Weights of a small transformer language model.
Size: vocabulary 8192, 30.5M parameters.
Each number is 128 + 24 x the weight over its row's rms, rounded and kept within 0 to 255. Layers, rows and columns count from 0. The size above them is the row's rms in percent of the matrix's.

# layer 6 MLP up, 1792x512, rms 0.031, rows 88-114, columns 256-383
size [105  90 101  97 100 105  96  94 110  96  92  93 101 102  96  95  98  91 100 103 104  91 105  94  95  94 102]
[[120 147 104 109 128  80 128 142 129  64 103 148 118 113 134 129 149 120 169 144 145 115 130 133 136 144 124 109 132 174 149 137 134 193 114 114 129 150 122 115 151 156 135 118 176 113 123 154 127 144 149 136 130  86 104 117 120 147 159 135 140 125  78  86 112  93 196 122 165 138 105 116  72  79 136  95 138 178 147 161  87 136 151 132 134  99 124 142 151 151 138 145 113 133 122  89  91 101 127  99 157 122 144 157 116 121 123 119 101 123  90 139 130 118 104  90 141 111 130 149 136  84 118 114 154 136 141 161]
 [113  63  97  67 116 176 125 152 114 141 133 128 139 102 114 102 108 124 102 117  88 151 141 132 153 140 149 160 119 167 134 121  97 130 125 155 133 128 153  89 145 141 114 131 126 144 119  71 134 108 134 115  98 151  96 120 133 121 142 102 129 128 173 153 140  73 160 135 164 164 102 102  81 106 169 181 130 106 111 158 166 122 138 121 123 125 131 113 126 170 106 107 144 163 121 158  99 106 132 148 175 119 105 137 126 103 118 145 127 112 161 124 135 125 168 110 186 163 105 117 126 118 129 121 129 139  95 137]
 [108 122 147 120 191 139 186 118 162 146 136 133  94 118  89 142 128 122  85 175 144  92 132 117 140 155  88 108  92 178 150 171 159 154 124 106 128 171 140 128 119  95 124 132 150 129 146 163  91 102 154 105 139 128 140 135 121 116 142 105 114 177 132 130 149 126 160 125 113 128 159 121  99 100 121 105 111 138  95 185 166 147 155 127 139 128 102 145 103 121 130 149  94  94 142  89 117  66 123  85 113 164 102 121 133 112 148 133  98 121 101 112 131 148 120 129 133 142 144 108 146 133  55 154 130 157 149 145]
 [138 109 153 117 108  98 129 115 141 148 167 130 130 158 117 111 110 142 158 119 120 138 106  96 125 174 142 141 149 117 124 150 135 152 162 113 148  98  93 147 169 124 123 139 132 178 114 130 110 122 106 144 127 112 147 121 108 164 143 103 151 110 109  84 109 107  92 151 117 165 152  81 110 167 133 139 106  92 117 142 114 138  96 167 112 130 119 120 118 147 134 167 129 141 119 138  84 132 129 119 108 110 121 134  92 137  86 126 149 183 151 140 116 128 102 122 100 130 127 119  63 115 111 133 141 108 168 123]
 [134 145 159 136 171 108 152 124  89 115 102 139 162 136 139 123 110 111 161 119 161 126 119 158 114 145 124 115 171 133 121 110 183 152 131 139  98  92 135 138  97 113  78  71 145 112 129 110 104 120 137 154 130 128 139 114 126 178 114 100 160 108 118 157 120 106 126 166  99 126 163  95 139 120 184 123 140 138 131 127  99 134 105 176 128 101 117 133 103 162 125 155 101 102 139 140 122 128 123 143 105 128 112 150 120 100 126 103 106 160 119 135  93 158 153 110 125 122 107 131 130 124 105 109 143 114  91 159]
 [156 111  99 134 118 132  82 122 156 131 124 105 126 122 140 169 138 122 115 127  98 135 119 140 144 153 106 169 139 127 139 136 189 143  69 110 141 126  86 106  87 141 101 109 122  68 124 147  81 121 154 159 132 120 141 137 149  83 149 124 144  96 120 148 136 120 154 165 135 145 104  87 138  98 107 118 167 116 147  93 117 120 103  98 176 138 166 131 143 134 154 159 155 105 154 155 103  72 104 156 120 141 138 140 104 148  89 142 155 152 126 140 118 110  98 146 100 123 101 128 140 123 110  99 129 160  93 134]
 [127 129 172 178 119 113  73 128 117  66 129 148 141 108 144  84 170 120 160  89  88 154  98 146 132 130 142 166 113 159 140 107 143 103 121 130 151 139 118 119 134  99 111  93 166 150 140 133 124 145 145 109 146 118 138 152 126 130 149  98 125 133  80  86 157 146 146 160 124 134 121 136 152 134  82 136 130 135  60 145 119 109 104  89 100 173 115 161 106 138  93 142 137 139 130 110 168 142 152  78 112 132 142 121 118 126 108  88 138 138 129 161 129 108 148 115 114 159 141 146 140 124 115 125 145 116  88 131]
 [112 154 149 117 167 154 119 150 107 114 132  98 125 132 143 122 111 118  75 128 102 112 138 102 105  93 144 129 132 118 136 151 109 117 128 144 112 167  80  96 101 120 149 140 151 147 112 123 113 108  99 107 141 122  83 115 145  71 140 133 119 165 151 137 100 102 123 101 147 134 120 142 159 103 133 166 121 133 117 133 108 166 147 129 142 119 166  97 136 112 104 134 104 115  83 129 114 169 139  99 148  71 127 166 152 117 177 119 174 160 146 132 146 137  87 108 103 122 114 135  89 100 109 164 123 109 113 160]
 [161 132 133  86 158 160 166 190 110 128 115 160 125 117  73 114 123 151 132 138  95 131 115 126 101 110 124 131 136 153 128  88 152 117 101 133  92 123 167 138  59 150 120  95 117  87 113 179 145  94 116 177 189 126 155 153 162 157 145 130 116 141 119 128 119 118 136 157 103  69 159 157 108 128 135 144 152 117 152 150  81 173 167 122 136 112 125 164 143 114 120 154 140 110 141 138 145 108 143  78 125 122 140 117 139 142 136 122 133 148 142 141 123 140  88 122 130 126 147 152 110 102 124 124 103 183 136 134]
 [118 161 162 141 131  84 123  92 102 104 151 119 141 144 171  90 107 108 166 158 123 143 108 114 102 171 106 130 134 124 113 182 158 108 134 135 145 137 128  91 108 110 126 173  88 119 124 134 118 149 160 136 138 156 108 181 118  50 138 127 103  95 122 108 153  79 109 146 110  93 147  77 142 120 155 176 157 119  91 145 134 168  71 192 121 146 113  95  92 117 129 149 139 133 141 147  91 110 132 100 122 110  77 130 130 115 129 117 108 129 113 134 135 152 129 102 161 100 111 139 119 136 139 105 112 151 126 158]
 [ 93 127 121 112 133 139 150 101 146 163 130  93 118 119 110 134 137 123 119 119  99 145  80 144 136 171 127  60 169 121 174 133 116 163 121 141 133 148 115 115 116 139  80  58 137 136  66 143 153 168 130 145 156 109 151 123 112 106  99 138 115  83 101 167 141  81 135 114 102 148 121 119 133 135 136 135 123 123  83 145 164 141 154 100 137  70 111  98 155 129 156 165 129  83 119 127 134 133  90 173 123 120 123 131 130  88  89 144 133 115 159 113  77 101 148  96 117 156  95 139 129 134 179 103 147 157 149 113]
 [ 92 132 159  85 126 136 147 155 182 149 161 130 147 158  74 198 157 121 161 116 141 119 110 163 162  96  89 125 113  99 118 139 129 110 100 127 131 137  62 107 128 118 144 139 150 131 124 202 111 132  66 144  84  99 131 146 127 126 100 110 134 115 115 140 123 142 155 108 146 157 146  91  85 116 139 120 145  81 134 176  99 168 110 108 119 123 113 122  93 115 150 109 128 139 118 102  89 128 141 158 130  89 112 104 105 102 142 106 107 141  85 120 154 150 114 121 143 148 110 155 143  82 111  91 121 149 155 103]
 [138 106 122 152 171 126  97  99 129 169 106 130 187 115 150 154 123  83 116 127  91  80 102 141 119 107 139 120 117 133 116  79 125 151 150 130 149 155 121  94 128 117 146 131 129 137  96 141 128 129 172 124 132 122 148 163 130 124 165 127 123 111 119 137 140 118 139 167  94 158 123  89  84 115 124 134 139 117 137 121 147 165  80 131 127 162 149 118 151 155 173 113  94 140  79 152 114 134 111  87 142 155 123 134 125 106 195 152 133 152 132 135 134 113 110 146 156 101 136 154 158 106 101  80 115 160 164 190]
 [195 106 168 168 156 176 124 163  90 143  93 103 119 133 116 155 127 108 156 130 137 130 145 123 110  99  79 133 130 117 154 171 180 141 104 146 122 172  83 149 140 145 128  98 146 124 130 118  95 182 145 102 133 146 129 146 135 101 161 141 131 171 162  80 131 132 134 149 149 136 133 112  96  92 160 133 148 139 143  93 145 106 117 175 148  54 131 130 134  81 177 164  97 173 114 157 127 121 164 139 126 118 120 129 140 119 149  91 166 138 113 146 140 122 158 135  89 165 159 127 157 122  96 134 115 126 126 119]
 [126 118 166 159 141 160  78 128 126 126 113 102 150 132  94 151  93 103 116 148 144 144  93 128 100 155 132 105 143 111 143 106 136 105 134 123 105 163 131 120 121 158 123 154  72 173 167  84 122  77 132 122 127 104 124 155 141 130 168 153 141 157 143 162 103  93  87 135 140 156 128 157  92 105 132  83 139 134 117 166 146 172 161 145 121 127 120  94 130 120 112 138 114 151 115  97 112 148 134 126 155 131 143 135 140 100 142 124 130 155 127 115 163 185 152  99 139 129  99 119 111 146 157 161 154 110 148 100]
 [140 155  93 111 135 125 144 141  89 121 140 123 139  99 144  73 167 122 113 121 150 144 140  94 107 149 115 140 159 149 131  85 110 122 119 138 121 102 119  96 149 122 145 122 126  99 138 115 157  94 131 133 127 102  88 108 101 133 157 115  95 125 127 133 123 120 111 130  90 127 137  83 165 111 126 129 129  81 126 128 112 194 172 152 145 106 129 138 140 126 104 108 111 116 135  70  90 124 131 127  93 138  99 111 172 165 131 138  98 157 148 106 130  95 136 129 115 121 128 114 130 159 131 155 118 126 126 137]
 [164 127  84 136 142 150 145 127 144 119 160 123 118 103 112 100 165  98  69 105 176 139 107 136 133 175 129 105  99 128 111 129  84  88 146 119 111 134 139 139 126 114 154 100 112 152 146 156 124 154  68 139 103 137 163 152 149 160 143  79 140 104 143 107  92 118 131 127  99  94 162 139 163 137 129 136 124 114 120 123 125 147  66 125 121 131  61  92 123 113 137 146 123 117 130 118  85  87 147 121 109  92 108 160 108 137 155 160 124 131 107 140 141 137 129 141  97 107 113 115 101 133 127 178 122 105 150 169]
 [ 98 121 151 130 128 141 107 114 149 125 157 141 138 159  87 118 112 132 100 128 137 108  93  61 127 166 134  88 127 132 155 106 112 112 117 106 143 163 136 112 138 144 131  91 108 137 138 158 123 122 140 199 125 122 109 133 123 100 121 109 158 136 158 130 153 111 161 141 134 154 133 120 146 134 148 120 113 156 163 140 160 149 121 162 140 157 135 120 127 111 131 144 152 157 118 120 132 171 148 144 154 120 105 139  79 156 118 170 149 116 145 128 141 105 123 132 134 138 122 121 137 139 160 155 161 158 137 114]
 [127 142 149 139 147 129  69 140  88 168 118 109 122 124 107 108 123 113 129 145 104 132 103  95 118 140 134 127 106 124 140 111 127 146 131 167 113 191 168 117 125  96 100 148 139 129 129 135 157 144 122 140  88 115 109 114 172 133 137 100  93 107 119  87 115 120 155 150  97 163 134 126 153 151  86 127 128 109 133 163 144 128 140 161 130 143 105 131 131 120 134 132 120 156 157  86 106  63  87 172 136 141 110 144 124 117 136 141 107 103  79 146 109  91 113 187 137 147 113 121 163 110 118  88 161 167 141 154]
 [121 127 146 109 130 189 121 120 154 105 147 169  94 152 112 105 129 118 124 133 132 120 117 121 115 141 139 145 138  97 111 161  86 126 144  96 145 104 154 129 110 100 138 159 142 143 137 114  88 130 119 146  88 121 139 129 148 125 140 139 168 100 125 118 140 144  99 101 109 147 132  82 149 121 127 155  76 100  94 150 133 154 117 167 115  52 169 118 109 134 130 139 121 128 123  93 105 157 130 150 116 110 140 116 151 147 155 149  71 110 146 112 108 128 169 137 192 146 177 134 138 110 133 121 156 145 117 131]
 [ 92  68 174 115 111 117 140 121  99  74 200 177 124 106 135 112 134 113 122 130 130 136  96 151 141 119 101 118 111 125 133 111 166  98 134 147  94 151 137 121 128 132 133 123 124 115 145 129 131 134 121 114 134 116 130 182 175 158 158  75  84 131 163 122 119 129 130 112 147 143 111 148 130 136 126 131 124 144 145 107 153 104 114 135 155 128 163  92 125 147 205 107 104 159 113 141 129 109 142 125  95 137 138 169 172  98 118 132 132 161 134 143 162 102 100 118 106 155 116 143 141 116 135 152 158 159  89 111]
 [139 127 127 139 162 115 126 113 136 136 134 119 162 112 157 114 115 130 154 158 111 100 134 119 129 151 125 127 144 133  88 110 128 139 137 135  96  82  90 142  98 148 136 131 112 140 103 104  76  82 106 154 134 102 164 124 110 110 107  97  92 120 100 156 135 103 173 125 143 132 131 144 121 104 161 138 123 137 104 136 151 132 149 103 145 111  86 121 124 111 147 128 171 155  94 128 117 171 124 154 148 150  82 169 161 129 150 178 132 128 121 139 153 158 167 112 114 118 116 129  85 133 125 141  95 147 148 130]
 [112  72  86 173 125 142 148 106 119 103 126 147 149 120 129 106 155 117 124 103 143 146 101  82 119 139  80 170 151 134 164 132 125 148 151 182 103  95 123 104  82  81 122 106 113 104  81 142 124 153 128 130 151 112  95 122 102 154 168 165 161 127 118 159  91 125 170 128 168 135 126 108  88  92 159 132 159 140 121 127 106 137 156 155  85 125 171 103 126 119 118 190 104 145 134  91 147 135 120 121 121 119 117 178 146 110 104 137 151 102 131 140 162 198 125 144 153  78 179 139 118 118 136 150 144 128 115 128]
 [131 115  83 122 106 139 131 135 122  83 132 122 151 103 114 102 127 118 129 122 146 106 131 168 145 155 131  99 153 134 127 118 122 134 133 166  85 121 139 120  92  87 153 100 117 154 131 119 119 149 170 153 185 127 172 139 143  90 153  85 131 135 126 134 124 137 116 126 149 139 121 141 106  86 151 142 152 104 128  95 101 164 188 155 145 134 130  77 124 142 127 147 117 152 148 111 114 104 111 163 130 125 132 141 180  95 123 119 142 170 112 125 155 129 143  91 119 139 178 126  94 122 123 148 110 140 144 166]
 [140 132 137 129 149 114 115 131 121 104 127 148 109 147 112 139 134 123 129 146 135 117 170  77  94 117 104 107 107  79 128 132 172 117 158 114 119 147  83  91 149 120 114  80 123 149 139 111 105 125 122 141 167 123  97 113 164 164 153 101 159 105 156 138 155 129 145 159 130 112 115 134 150 105 121 112 117 165 157 146 137 153 131 131 123 113  96 141 125 138 109 149 123 134 133 131 116 115 121 120 144 154  89 172 111 127 130 110 143 142 180 136 132 158 139  84 109 114 172 122  91 115 182 155 152 129 110 137]
 [146 105 137 142 125 128 147 139 144 100 132 127  86 110 126 125 100  92 138 139 146 120 125 100 113 166 127 112 105 113 146 177 109 119 105  93 132 158 121  93 128 111 123 127 135 141  89 153 113 139 123 148 134 141 150 127 153  69 106 148 175  59  83 131 120 111 115 129 160 137 140  73 110 154 135 148 115 104 101 134 116 143 107 167 132 120 128  93 146 124  92 177 152 191 137 110  73 139 126 132 139 173  97 136 160 167 112 108 175 122 129 105 156 141 114  99 178 111 100 163 171 122 127 101 124 140 159 121]
 [142 159 102 149 157 108 187 105 135 113 121 119 140 146  85 120 117 146 143 133 116 134 107 126 105 113 124 104  95 107 119 151 149 153 146 157 111 104 128  64 101 135 134 133 134 152 133 118 149 116  86 139 152 125 122 135 106 146  98 112 178 144 114 159 154 116 132 134  96 108 161 115 175  84 131 145 132 112 138 177 115 146 116 119 132  85 126 124 156 112 122 183 136 124  69 140 171 168  87 126 130 101 115 163 119 123 137 179 135 144 111 143 102 132 122 119 116 136 160 161 123 125  96 142 131 129  75 132]]
# layer 6 MLP down (transposed), 1792x512, rms 0.0229, rows 88-114, columns 256-383
size [103  83 102  85 101 102  91  84 114  89  87  93 106  97  93  91  93  87  99 103 100  90 101  83  87  90 108]
[[117 106 111 150 147  97 130 138 158 148 118 122 124 131 129 131 138  96 100 182 134 139 170 144 137 106 134 152 164 119  80 108 127 120 114 171 131 158  92 126 124 144 112 134 135 125 142  83 155 147 127 129 112 101 154 100 139 128 134 155 137 121 120 120  69 129 154 156 146 163 133 130 121 132 145 163 120 118 168 147 188 129  98 141 106 137  97 180 125 140 130 128 173 155 116 144 146 110  91 104 111 115 117 162 143 152 124 152 110  77 152 125 131 122 146 136 149 185 137 201 152 130 110 112 113 105  84 159]
 [154 132 172 157 128 136 136  88 111 102 111 132 159 102 147 142 109 121 140  90 159 118 170 141 130 107 149 121 122 152 131 139 135 113 105 111  80 119 125 157 179  99  58  97 155 172 168 150  61 151  99 131 115 149 159 111 102 145 166 113 134 141 159 146 137 109 187 102 108 123 131 117 146 105  98 136 118 106 123 156 153 105 109 137 109 126 127 146 128 150  81  89 130 128 118 119 172 151 143 115 127 110 146 139 115 128 131 113 113 137 136 117 145 134 110 103 115 102 112 130 157  91  90 130  96 125 127  99]
 [108 139 153 121 109 122 135 107 116 125 159 139  93 117 131 125  97 139 159 138 106 143 100 118 105 163 121 137 191 138 121 103 104 135 152 100 141  92  95 138 169 133  89 128 122 126  97 162 122 131 120 117 131 162 172 117 114 123 105 116  77 149 123 118 108 107 112 113 124 175 125 128 145 158 109 120 138 110 140  50  87 147 163 146  90 102  93 116 117 133 174 133 130 150 114 116 116 178 105 131 153 126 170 101 136  98 138  71 116 178 100 151  90 136 103 134 176 131 135 106 139 101 127 147 121 150 137 138]
 [131 133 113 180 117 110 168 115 101 154  87 114 108 114 133 146 120 146 105 155 127  91 114 125 150 112 128  54 156 134 138  57 134 121 110 128 136 102 121 117 148 125 143 122 119  98 145 154 165 155 108 119 131 159 164 111 121 107 138 104 169 144 131 179  86 149 144 140 108  85 161 119 156 120 152  69 126 141 112 106 132 164 145 124 107 112  82 134  88 137 140 126  79 138 111 148 124 157 101 117 159 118 115 100 123 118 119 105  92  80 121 110 142 105 141 125 132 119 118  97 120 120 123 138 114 113  69 129]
 [184 107 119 118 141 139 108 158 126 109  83 122 104 113 118 122 128 115 129 126 128 119  88 113 115 142 104 106 159 122 123 130 140 111  62 123 127 143 168  88 155 119 145 136 132 110 110 104  46 132  95 112 139 138 158 105 155  81 137 120 110 101  95 156 146 118 115 104 134 142 155 146 104 139  99 107 105 153 155 129 110 118 100 132 105 145  91 137 138 133 167 136 119 126 148 127 134 168 109 119 148 106 114 115 115  73 105 106  77 135 136 141 103 117  95 129  95 168  99 132 118 125  86 102 115 113 133 167]
 [118 160 117  99 157 101 138 142 131 175 137 112 124 130 136 128 130 133 169 148 153 163 152  91 107 112 168 133 161  79 110 133 108 119 157 168  91 143 105 102  95 114 119 108 115 111 155 134 184 134 105 156 141 165 116 102 148 101 138 115 117 112 127 136 154 109  96 138 142 132 158 130 104 142 127 151 129 129 130  85 152 165 136 153  89 170 133 167 139 128 150 119 108 160 109  69 142 153 118 152 122 117 138 107 163 161 132 113 163 111 135 122  98 154 111 110 134 128 125 105 148 116 101 138 107 134 103 101]
 [123 129 118 184  97 123 113 112 104 169 107 134 121  99  66 105 114 140 120 145 114 152 171  97  99  94 117 123 133 104 121  96 132  92 139 166 156  74 135 132 140 172 111 141 122 112 137 105 144 119  76 132 109  96 101 101 118 103 170 113 128  93 120 109  89 126 123 106 144 109 127 155 148 113  88 153 124 141 132 155 119 148 156 146 132 138 130 135 120 123 150 103 146 148 144 141 146 115 115 204  94 101 141  93 125 104  91 127 137 121 153 113  94 152 154 134  96 153 112 138 141 113 104 119 103 118 115 137]
 [152 138 148 152 196 128 138 111 144 145 109 160 128 140 131  88 119 157 111 129  98 115 130 133 144 132 128 115 133  81 177 112 145 128  89 121 111 134 150 133 124  99 109  92 139 146 171  99 139 105  92 140 158  89 108 149 148 145 115 128 106 137 138 132 126 133 151 110 127 126 133 115  89 120 116 163 168 115 148 134 135  80 136 122 156 113 105 135 138 142  49 128 132 157 110 146 166 125 131 160 113 140 134 116  88 128 127 157 112 136 122 143  95 160 156 122 136 107 146 100 176 168 146 129 139  93 109  97]
 [100  87 125 136 171 135 128 105 147 133 111 127 121 130 102 143 128 126 112 166 122 177  83 148 123 105 101 139 165 108 126 164 131 130 133 153 136 121 106 141 128 119  96 126 151 141 158 155  89 182 140 143 135 114 130 148 152 153 119 132 105  97 107 126 107 158 170  99 123 103  95 109 150 130 157 155 117 142 154 132 133 145  82  90 106 151 151 180 134 124 123 153 100 145  95 105 150 123 120  93 114 118 123 132 117 147 132 128 133 134 174 121 124  92 146 164 150  90 144  90 141 103 113  87  69  75 153 108]
 [150 140 110 112 138 142 123 128 144 109 134 117 166 157  83 122 114  95 171 128 108 144 124 126 133 157 140 123  92 101  96 165  95 131 141 125 129 152 103 160 118 174 139 123 190 124 169 167 130 160 127 130 126 116  99 112 154 113 109 155 134 100 134 108 132 147  91 128 125 121 107 108 138  94  88 110 139 139 119 131 106 125 172 158 153 141 123 147  68 155 166 137 134 142 121 145  90  76 128 119 132 142 106 139  90 152 103  70 109 140 138 132 164 148 139 150 154 124 150 145  96 165 127 142 102 138 162 109]
 [153 108 107 108 152 115 120 157 149  76 123 137 172 111 102 160 117 117 150 122 110  92 116 137 110 111 169 128 172 158 121 115 126 148 109  96 128 142 117 133 163 128 111 135 102 158  89 161  95 125 120 147 152 139 113 129 117 124 163 133 149 109 125 151 168 146 113 147 135 144 136 151 131  93 118 113 129  61 142 135  93 149 157  99 153 135 124 173 103 132 114 116 106 113 166 171 126 129 134 133 140 130 145 147 100 165 166 135 118 135 103 138 124 125 112 142 114 114 137 121 162 147 161 107 168 150  96 120]
 [161 139 123 115 138 151 141 114 105 113 117  89 114 155 110 121 151 137 122 131 104 147 103 112 120 147 107 119 160 122 177 106 152 121 151 106 133 142 149 121  97 123 134 114 132 124  94 124 177 111 181 133 127 154 129 130 107 172 164 156 152 167 154 133 121 126 111 109 152 110 142 102 156 172 101 135 128 138 143  74 152 136 143 144 114  95 118 127 111 110 133 174 112 153 140 192  61 107 127 146 102 108 153 121 125 148 142 114 133  81 147 112 154 118 112 120 136 127  88 106 136 125  97 120 149 176 147 151]
 [ 91 118 139 130 124 123 133 154 108 101  81 114 138 146 138 138 112 106  91 123  83 175 101 118 117 104 117 125 110 157 116  94 150 139 148 127 148 109 168 134  75 164 109 165 104  96 114  99 127 137  92 104  84 102  89 117 104 133  99  89 149 112 133 115  95 127 149 114 149 151 136 132 137  90 125 101 124  90 113  96 129 104 170 153 168 143 135 109 123 125 131  70 151 168 134 151 131 148 134 107 172 149 104 104 150 131  72 111 134 109 130  96 119 137 161 159 138 136 123 129  85 115 126 135 202 136 117 141]
 [132 134  82 132 104 153 165 142 123  99 123 149 132 140  95 129 152 140 106 120  99 116 130 112 117 179 171 119 144  83 111 116 143 163 102 118 107 109 144 129 141 127 110 122 112 130 150 130 145 125 119 131 125 112 113 137 123 139 171 152 116  99 102 186  94 109 151 114 101  81 132 141 156 102 156 140 154 133  93 130 142 129 112 121 142 171 131 123 136 158 125  97 118 105 159 150 109 139  97 168 138 121 130 129  99 155 113 135 149 136 126 132 176 154 125 134 142 127 130 117 157 152 149 169 131 113 148 119]
 [122 136 129 161 135 121 150 132 158  96 130 112 129 111  92 142 121 150 105 125 142 145 140 136 134 121 110 154 107 112 145 155 134 127 102 117 152 153 118 110 128 132  77 118 145 140 128 125 162 155 126 155 126 126 128 145 135 121 128 101 132 111 152  84 137 117 116 161 134 122 127 132 107 126 121 149 121 106 168 141 129 136 165 123 131 146 172 156 132 131 148 117 112 103 149  99 131 109 112 131 120 121 150 148 152 133 123 205 141 157 151 140 145  95 109 126 142 113 164 162 156 149 130 129 101 102  69 122]
 [136 136 145 109 129 142 141 133 126 115 139 111 152 129 133 129 157 153 142 120 109 148  97 129  85 132 124 145 115 148 157 108 124 166 138 113 136 133  88 142 127  89 119 167 154 132 126 133  73 100 147 180  93 110 142 114 120 105 122  67 152 137  98 139 154 144 179 168 166 114 146 122 109 150  96 106 110 149 149 146  88 162 131  87 123 107 129 150 130 135 143 147 130 117 129 134 125  90 153 131 132 120 101 128 125 119 110 152 144 167 107 147 129  92 135 162  99 101 165  96  75 127 111 137 162 132 155 144]
 [148 136 119 104 120 180 149 151 125 174 103 158 161 133 143 134  97 108 135 149 114 108 124 143 152 140 204 102 138 129  91 135 118 127 177 149 135 147 129 119 115 130 142 141 166 109 125 176 157  96 161 157 145 121  75 126 170 127  90 105 123 167 148 150 177 174 126 124 138 114  79 134 110 106 145  87 138 116 136 150  99 126 105 168  79 122 113 121 142 123 150 109 150 172 114 126 111 130 150 145 123  92  87 138 102 147  89 127 151 103 161 118 150 141 139 134 103 120 127 165 143 117 126 108 144 153 155 100]
 [167 162 115 147  82 103 122 189 118 107 106 113 135 103 162 148 137 114 130  97 127 122 135 134 114 132  89 108  84 171 167 125 147 178  94 155 137 101 113 161  94 139 165 133 141 132 149 154  90 135 113  86 134 177 134 169 131 140 116 116 155 122 120 120 114 123 131 113 101 114 109 145  97 113 149 142 111 150 142 117 110  80  97 128 100 170 118 109 142 138 110 137  99 131 143 100 175 114  89 141  93 118 148 114 126 107 147 127 105 123 139 101 153 151 155 128 128 142 132 173 101 145  69 140 124 132 102 122]
 [ 88 148 149 152 166 182 113 141 140 108 114 121 135  98 139 161  89 143 123 121 142 172 108 110 158 112 112 118 119 114 145 136 127 131 112 116 109 128  88 138 128 110 110 131 141 148 120 138 127 147 105  87 124 102 167 103 161 157  85 161 122 101 136 109 163 129 133  92 116 141 130  98 120 155 118 180 131 108 157 151 153  93 123 104 132 116 153 158 137 105  75 124 118 137 117 139 145 109 138 110 135 110 151 100 147 146 164 121 128 181 149 174 140 136 135 184 164 131  93 141 106 117 130 113 133 151 144 160]
 [187 163 143 140 134 141 163 101 124 143 113 148 131 111 135 142 119  75 164 112 115 140 131 151 115 170 123  85 137 186 118 166 141 148 141 130 114 112 128 116 135 125 156 127 121 101 108 116 128 107 114 136 147  97 130 115 109 149 154 137 148 183 120  88 115 116 135 106 151 123 119 121 148 126 122  93 109 150 129 141 116 105 112 187 143 130 154 125 131 107 137 140 162 129 115 135 102 135 132 127 134 147 131 107 119 102 114  95 138 107  67 123 121 122  63 112 120 165 155 145 107 166 117 113 142 124 114 115]
 [165 135 134  91  93 141 135 106 125 115 120 129 127 123 117 132 139  95 151  91 117 119 172 130 137 112  92 160  85 115 130 103 118 112 153 129  67 118 127 125 166 126 140 115  69 105 115 139 143 116 124 111 170 151 112 141 124 127 140 123  97 117 121 165 184 126 147 132 138 141 182 113 105 185 163 128 152 100 151 126 114 145 166  98  86 137 139  81 132 107 127 118 169 164 103 140 113 106 135  98 116 114 123 134 112 152 150 143  99 121 123 142  92 172 110 124 119 114 156 159 102 111  83 133 116 128 146 124]
 [144  97 106 121 145 128 170 121 168  96 109 143  84 153 117 111 171 113 109 106 148 114 142 126  77 125 139 178 106 165 137 133 150 179  85 151 151 183 150 134 112 113  86 180 124 118 110 124 130 131 161 165 112 135 136  70 157 110 125 149 153 137 134  91 130 141 156 166 157 130 114 114 129 104 144 132 146 105 130 150 114 101 105 149 145 162 168 111 135 137  90 155 158  72 122 121  85  94 117 152 126  96 111  98 143 158 113 144 160 128 164 178 151 127 131 122 109  80 146 126 134  92 134 111 130  85 113 127]
 [117 148 107  99 110 120 158  98 114 119 108 139 156  81  77 122 138 113 103 124  92 109 125 144 145 101  99 155 138 151  90 162 110 150 119 106 134 115 143 103 145  79 150 112 139  99 150 135 143 154 151 119 109 125 112 106  96  95 143 144 119 100 140 111 147 146 134 105 158 128 108 162 149 101 162 130 141 123 131  77 172 161 136 132 109 150 171 124 141 133 136 119 129 133 141 103 128 154 156 132  74 154 165 127  83 136 137 141 117 122 166 138 118 101 194 151 115 134 131 168 136 113 130 114 207 134 145 130]
 [119  84 151 125 133 124 127 147 138 187 133 100  85 169 120 111 178  85 102 141 115 155 150  90  89  96 128 130 149  97 137  85 152 135 108  83 127 111 129 110 141 174 117 150 114  97  99 125 132  90  95 145  98 118 112 152  95 151 127 109 115 115 164 136 122 117 135 141 127 119 103 144 135 154 120 126 100 132 142 113 143  86 121  95 121  93 137 152 135 145 121 163 142 104  78 148 171  99 140  70 156 159  99 144 117 150 171 150 110 104 158 143 123 112 125 143 127  92 128 154 139 120 144 109 143 122 133 130]
 [113  65  90 147 153 111 108  86 123 145 158 141 155 168 154 115 134 105  81 146 121 128 127 164 155 130 124 183 167 132 131 119  99 162 113 128 111 127 133 135 142 141  92 120 120 120 137 122 129 125 128 120 183 119 188 129 114 109 140 165 133  98 117 152 120 149 116 102 129 115 155 104 131 143 113 121 151  93  92 127 117 123 146 189 117 116 140 130 116 134 153 145 118 117 125 134 129 119 109 136 124 142 148  90 157 126 159 127 139 122 109 165 122 146 124 135 138 106  53 136 117 124  99 140 115 144 168  96]
 [150 100 113  60 108 152 101 149 105 141 115  98 129 104  96 114 122 134 135 119 152 127 152 139 101 151 103 125 140 121 131 114 187 111 169 185 109 123 109 164 106  94 120 138 155 105 118 154 159 151 124 110 107  98 135 169  64 124 117 148 131 159 116 134 139 169  97 100 115 165 124  98 146 133 126 146 159 136 140 144 126 123 134 143 132 102 126 149  98 127 105 115 153 152 130 142 109 108 122 106 121 128 122 128 133 156 130  84 105 167 128 130 114  93 126 136 130 141 152  86 159 111 113  95 153 110 157 163]
 [ 98 145 117 169 142 100 118 122 162 112 116 130 141 191 131 174  93 197 120 106 116  89 112 166 184 148 136 130 113  86 131 140 135 138  94  73 106 104 119 135 125 153 109  84 134 135 110 147 163 103 160 134 181 121 101 145 121 147 135 149 178 148 102 127 120 105 115 104 131 150 133 189 101 136  86  98 160 125 131 145 118 159 108 177  67 167 114 125  81 102 145 122 148 115 153 146  99 139 110 146 130 120  97 128 129 137 115  93 119  91 102 147 157 123 133 157 155 156  88 136 108 138 168  98 123 149 122 108]]